Weights of a small transformer language model.
Size: 12 layers, 3 heads of 64 (1 for keys and values), MLP 448 SwiGLU, vocabulary 2048, 4.69M parameters.
Architecture: RMSNorm before each block, biases.
Each number is 500 + 40 x the weight over the matrix's rms, rounded and kept within 0 to 999. Layers, rows and columns count from 0. Numbers have three digits each.

# layer 7 MLP up, 448x192, rms 0.24, rows 33-55, columns 0-95
452538469535493569512411434476529505544460489512544588502456489489447534389492499481408538450473469543530535481472465473557427550504519473508517511483447516466475432546492500602466425473490543507478491500494554513547559524460507523544547438519506467529559489457456537576484464521462443496
467546460504460512562446540501500482458548442437473452605555600518483586492498521483528500424533507466498490504540483558474492491537468534486451513537479434507472503543501509493473480473453512493504463527445367484464483442483458554521559389502468473557477510510479556504464502432471521512
500427483557514393452514450482528496474534478462549576505469482564480468478417457499497486498522426496475485510646482522487408467519472465505487520502528451506513450606553487510475579569534518520486518522477495579550546490510534551533423510501454504459637503472505489565478426517489491467
491490502483449532504496531486472527485528583459489491508537496464505493523481489497478466533512541541476503506462454445470506467468507459554500444577496487494492503460471482525474468476526506518503472479551521460461556500514473442453479408489529530488534478450511441466531561461563463410
441507460515475451443482491574459489544504512558476494546535520517515470574495511456478449516483520458463486535505498540450542504524471491476498446465504517523517479501577454528516499533498459483500504543539493501462497506550553524519551517535456582524499423494469456563421484456503516509
513526453460520522527500443452523496459572423495592504561522531509435469607526487483495490475469425622532588460474524537457497485551513583543548489520591492534476514535442513566515481493511438536495474530475456455519470462441476548486518511489457513527566551524452517481545545490478468463
469463520490462512492479433469543562517461504542504524506477504520514527546469552507504547394486481452456589485490460577422536537511535474438508523463452491481507529528474508504500513502513509469473500491506485559505455450513517500536531523503506532479492528451510478490463501491483527478
506539471495468531491546515465419477539513437436489399466502455465523491486423459495478524502483582503446458494461542475520501557471497482545518540509530498496477549492524506614507554484535585492496510461507528497481474516437492459455492481544614510522507494489487566513477527568509454506
480431537550521458507475434449540505469511512456484566504417522536484533494502561550454603478514489499606490475529518521499492486505518478448421521503504518496466493478457477521511458496474527476453507488476502500484473452500560403449512512475420508459480489480456480512488490526495478511
490475506574509542477540535509506533514497556500437545492543533496527535569510533519489438526467474531485534536597497557468508580486498595529578459452521483445431508464498519451511425522536501486502517459511464523424506506496499466501484562527480495510493481522576440545572510505463505454
518497499587479490466524459484469486472367499425495497491432514453518581564469576479456470545558470453500565401463485533468503577510449504484477522476568492494509567456527499530476501471491457494481581533518560488483524544483498601488491452466522547451459513496503556501483479485477446531
505430480502458565468564447526407458451577488581491496543439482452518524496515510496520469497580537514531515576499545562475475533429463458574509509521550481454457624469470505543494482523410527437540536548573437529465480548497481491489455397519528546531530500484490472478538551516518535478
453483440579522538603541479550402501464506495442553513526452536493489478563532500478493551543531524592551457511480527469477474512375456489474530475531476543506452479499485529494526389546476489478562544538497562535600500474526489403500548503549464464504490470473461520512523424469511498554
531554536506500520516512559470523522506494528515417464548468504523449426508575490507453579486506525561526519460522516428531454555542485465494529472509500529456501495546510439450493517497580483482472510509517570455470556420480486529504538542540456483582528510510492459593517500485521447555
518434517566500504478513475507507566502491517492452489443535475474552570561514510527458411539470538579533420560527594481608452445486473561515430428533534567541583539534499513498557510507466481540457438432444484581491527470463524541567509474494463542487484492476500491506502482490482536493
553500483531445488540424562567493489472471451537440462498505494497515459471477409543468474548461458552556474570501510544490515480447502429468514530515451502509557554491515608550482523456420384492517579524492531555439425471490473461482537541550431461528520516506502504426498477508517519449
538460520492565466520478498497558447480534500497465522534542452497466531497429469510453419514523474502523521481548535469474493498455479536527488479535480570543544565551469463432544462492522475460522480463522507462489528471479480510566521483463432456575483489544461517567544506531519462447
560521516524465424439517524536498504455422484450529490515522546498517534513486511454469441501461555455522484479555478499491536530480527475462546557520498428533463515504514513454468420539492516580527543523449509567495484492514488519435480499479447495511542501489503441517528536559460511517
503489537520466499509470517430470503464468515476489521472537483493472541566495517517530503484469460541536574519505511456508496594526486499525507480533489525532507500540566523487531572498501560538502547519468447531399491486525512520445435451574509569500506489438546491493480468521530558484
493472527483483572444537533547540512456544482525497494468529551496498391425446474472512466520509494523539452544479535464505489499506590507498478584441485447435515430430460541522506551409509478479467467487494490462472461482555481430491431557468483536477527521517497457526517498542491504429
448466486566568484549446521462420482557442530593482471454424475547588505518555464444499481504479465427462522413509447591504498456480483542493517452505477545422548483465472473532470535507511475444505532479518465495470544511510513464535585501507535495487512491446503444533523536487458509525
520471568502407487478430453587455514563515506512539491529471509522462474506535503431484535504502562505550530509466494480464479421497436496457487495477555484492499523527578491520475530506434548521421438521461479415525503503420466583437485498462500564561481546480463521529473473557518451440
447517485540489469455476453482531482442542499512539512466496474493493525520566504557538551501415514450491490430601508477523467485493540505454541507548536496493497528452478471499533525522468497461524513470497487515462493564522452506470448498559522552539492495469480560438471484458486525503
# layer 7 MLP down (transposed), 448x192, rms 0.227, rows 33-55, columns 0-95
476538529453514513500479462534510489548424457478457462560583516500494519496450425528483527496549448503531559504516475455508498492515517507477498521438421480500528526561518596515514556512514588525415484477418461487554538496434472535463612520525528568519512606493538530539424535530506523524
481562444467512515503482431509554597496587471533447544495512554479473498498517552490544536472484539559548528466514485498463549503474510479414496470520541537493518463540493540495443480534447506518414530495575454480487518496553545541465539472495465493486515504501490535519501434538502460540
482494495451478529518436499497528414473512509503436474479504410501505445538531531477514502457461427481491500458455479495538467525463555466492520561503508532561512526521492494520495470466566511455471527534498489502364456510506418488469493521497483543574452494480459531451497520491522492511
557498478490456506455507484547475549489570522545499577501496544564505556515478516490462529499518535532488548577497560500549498482442492484575454487433417492493513523529492397542475408501531428452473599542485499475520472511570539475473517465595475464605493479484478465457433481475494457489
558465581533544488511468528495511547417539555495526459476510483454537495502567509533538459479511479552492543439486485449457434524581487528584451555576529496503522472497578457532456552481508490503466543477476543535494526548479508489498477427545586514543499503564514499482519503472553495463
483522457521557567559504502500553578523468535563467516457506519522413507515489512488540508463563519483449487488463469508482460505547515525468586391521474455474501527451509456543579517543593480554475500532523414525520491478479520473550518556543460537516503495478456540526467504501501516546
484427550534459504598487462496447521521494497514559515432502531486501494531411534474463460540482518458532546566452463538464510501554484499523475523501530478476542522537521486470504504500502492447511537468392444530503484558507514488536484437480533446498555525544536520597490525517493512431
539594455518521502384474518498511619492435486402508536446580471511509479495495414515508507518533554498478500525488437476434496511500507520489504476514506475455492447470476553438502444550442465465494556446472479532429488505481489504573478483405532505505525461482450496572547561514529459519
500381520461441544466492558474502503503535578526476534497518524423470545539552561416542476426504489505452405504566556573463547566549571525496486513515537497471592480482533522503536505499517473478517532453517475480471507497579461475471494532515486539521464546550485538439454495493574529524
455501519483561481497479500439488534530532455550590432472500501470501509489501516518518512596552504526447494461526499475563523532513575536508599543482498484535474521502520616444453459505510487423535508427512514579544476503532537513436523518449486553443520545597503451574533480510508530503
458486527510446534553496551550569499481482503529463530420446545508476506478518434485476463539450502614479465501549476539447471484504480532500501549530455502539480485464465492535475494604483468451558562513502469461420498530571534473522469518525449470466457503499496479540478522543481482563
427497519527525415482495442505481537453494455573451471445478459501520413448436500526501488510434534516419469496510509521532528521464556479462499503546529469427473550394500462452507451557491481538512538490428476505522432447505489517508523451518474577589523518448477553478511519525539479559
495425500537502486519507516525502492494553451498503535492463520534543590554465517468499496478445455551468492488525475545506494482512513498568489485492481578559527525495537477457493536473452584435439511451481502553468554532488550428507555513536462518533416578480534459442457529510455484497
470511555495465503520500520506525525522487536455527492510539510458497575470463497540463491443558476515507444554470547482504529436551479535487471493477545543479490526486510514507457533555497513556546485523496461486549511479456554566508494500503505522568418491469454567484552506530520526500
505495503494471483473640530495476561535509469512498475508529503499436501446472504470534518473536532475580563520516594576563514536455446518517459564505546438483534506483535561469467485492529504519506525424525463456586492485494468539525496533478539452491574495578497508477528491485532504516
559560450520516476532463562450434548499514497519455459517483535510468414522521490454444620613556468528482546521522523493510469562523529486412499409465419493492503515529468553520532475499472485540483565535484498486506504464515527535495538530555501489529535491456469490514440452486529555513
503473551528517490508564548513489623507496487517538477534539434525486509552429476465518439495504521461491480504482436461506489442535566480410478515541501468580495535459481524557512525443554442514525507450529518532502470455513447517470576520533455443417520476570486503442492488481509489480
475478434470478491453437504473500470480572457499440495465534545513453462488498492521588455445540450596484487446444491552478491398495487477572512523507416524525472470481489485476525487526531554477554476491478473524515512532400571531474506458485513560514413468496548489475499543516476496514
493515515523497491547445446551513484499486500473529533472537468503523525538477448523485519463444489557552482452454456428476467519493484593487558513500549537447492526486476476524535493487533405508585477527412490612496469478520493456597489471501411474588551477520483511452522519524496490508
464503439439515521510441523606514463430435475462465407546546537529540445437516485520438474484564499495540501447506540532515468498560560514460513507515455446462576470449548470442478487431444444465523487489546510515528529493513491437466489521468447456464464491598444455495497478411524557522
441516499484513508497571502485426486426449485494491539469472485493414513497512455518505516533574496433473518440436486450526471562505459522425461500490468535556527522512503500489464551497560605450448451467478496483543441506459452553520445560538518427483481481516489465531431492479505518433
531534476472552547496459517434583528539508513514516499520600539541533483561481431468507503477577464504529502554506579487502492462488618499511504500439437478461485507491513545525540478484458472454554499475477523481544524462498488412473493521506458477466488575512501494428499527525564475514
502411478483455481526520492462515516527530477514502511520491462459518510466524532480461572501487452430462507491538539474535547437522533492478532550477467503519575587534549454460520487544547470482471583511557489512545464539523501552410492441545538533481524445492481600480510472497559494500
# layer 7 MLP gate, 448x192, rms 0.229, rows 34-55, columns 0-95
519526500485436456565502493493530480528495463503435576517457576445550483438483479518501458505482509492578485521542453493487554423523496595461555478463463533553497484483502551496499528507475590520522452463462488529575492485462545462451495597554435492518499472513419463472510542516447488423
443527545453536479468494463537538583519586493542562523552535504411472528402544463476509488471470470583588475391559520498517489444448480505493513484479506509542547501506487520541560601514506485496493531538511510471497533487602478487438419561493491520554528526465469493462517504478477505567
503515516481532459527467514543486556406395555556518524489459509476437450537470475512473526521541474496526585483430488449528470535481465486489548497574474474470461475537525425434515521498567468513472524540520471476465541565504452518456487465525516507573484491492514514507475492474433521455
513472567495454541506499488462498456497552491546435569541469491517497496491499529481519489515455516480508592449528528555517491526505488405491555442499510481462520491509437543463489539522524527578493505510473429465545532526516493512529407523472473380531525484535522529492488484478536548519
409498535506448498525480509497499544475497447499584467511514505474375471525541474515511600507525544494523579552442459508466485451510546554512542556482489519457504525514522493498470466523555487523471485470588507508524482427450495428421494458433481479496590540527532508469498528529495485473
484500492456435473494438480509539498554521531569501408532505513536492390502514444556445525516507451505614433514491523503456507416507532503500483477537472502485462526482466502544540449478492484572507566554485594461471546498504529581489490487434522508465496408567520529463452434435470510522
547563444480485499560432454539497509521473448568563484466551455406496481556440514498545490499448561467464470495517537516506512514462514500522511479558569440517460522500441482543504533568514503465456507503527512493511531449445527463534597486445489488473494483478535492462534542508546538523
524529505447482536442538490489466523436546495567490540505438521482494481461448536579484506536428437470554494450548425538452450415511452484489574497491506467459477514444550435453505517503518500501513488511488462525524533515503516427475457512490495544525578500496456502477509464639583443470
398457467454486512498511532533473523548511462519433537533413440469533512512551473506570478465426421497516509490462443488445490518529500460535523494513554539450502472430451540581463520505405468502524637511473486504627445490453478463506517498465480515509542531531485491512544490465483552517
501515484558451449511480461496479518502430528484483493487423513480526511507468491531525449585523477509566421518519507501410499478414469519506506474499414515475497449528464511533460554511488532513564529479515484483544493501499478445495515550528429518476445483535536480553461475506520481536
483509450469511529453507577507493506538484454517475540520456493523530458476504513479440528511543498513468500469449482509497478535493506463542453501487511586500522488510450509532386496553465532564420494475521482443466508506525493502496563548503571523493446504509514518476464590449549465506
508581533432501473498412504523517571463545508526488587451542470522537479526490465555503470545472475490533501583518499529545528507489476498492520454512500509544459465540453518475555405514472500464419541558470526506512546452537475547559452488444469527461494528461489519432519521507410452517
535496539522494496477437501480494482467500478575544542480491527540504561562492475501497515506507528578482473475482503569562474570485492459494535477468480487496450505528537507484466486518499535523528464497478518492453496527475556558525537486529515500555478506484507451505550459559516528512
461482531504502542505530461487541609500547498592492482493516488489573496476410538484511464536493599560489500471484554597476490484511525402478536470489504537474522428545530459568481446460466537462528507479508456519498532437548477536473514493531517466537520531471517403516497485425549516533
537483548549552507451435462489542510451496514468529619527513515465448574510522607498558448477503417504513492491469449522491488485511464501570473521457552457410477513548478463530532468483507548523427460530529513479608556536467517458454526428514602506455436536527496584496500546521538499558
445474543478560482518509535488567441455446404552470521462565421480419527459473424482494480427496465462571511512572486541480483547491493512507471496515504508465503499528551553488498537550470565496475555475510494498560472537496523538472497511484537522510455519522491448397515496486557482448
542481607564504488509484529491575509465488483457558503482478500519506466562503501487505498463511482579464424486478539496503512468507427484502498477528493498511551497475522497520539530475456441446440537511516577519455435490526491521463525488474510514494554522499482479519479428455508518466
487560493427446508474609508553516483502517503509445519528531503500496532458459491438527503486448475482467564460500581531516540445497529520447513545456478514458529551503484447525539487548472497578498461457556481465502562544494481534543493480443605497420508562501548428513496450515431525457
495460449527498519488507457447455508493495437401523482483450525457453501500544427580515501530497478545491548504473483499452480506487452517457487481491559464492549510615513532470500451508520535535463465475568422432468435475518518549510484493498516487608517468512516513491512494563515518531
513508563562527566428550562525531569428446478477476481532463503511493539499532491503493507473536529638522495533487504496399474444583512503563493496459505548477481526504568504471479488524473534470434552469511476512534503533470556517537481503438473514521434536522511570505447547556501429518
505530488482468542492502575502462572488506514473518478528496451527470515549484496540428477503449554401479523559468547486463517546525488498476517462504503495516510493540509446485487545570403513563498489558547464548508467505419479524488499509510456530586469470520468506487485518463560435465
529486514476526476418475481495485477489475538471487496507593518546441510436549554575480513534459487459471493494503553497422460502540418459468494428505550520501509476539518542430461533534433504431576502466491518479576482461490456559471507463412483463481462513515494507577498512507445447517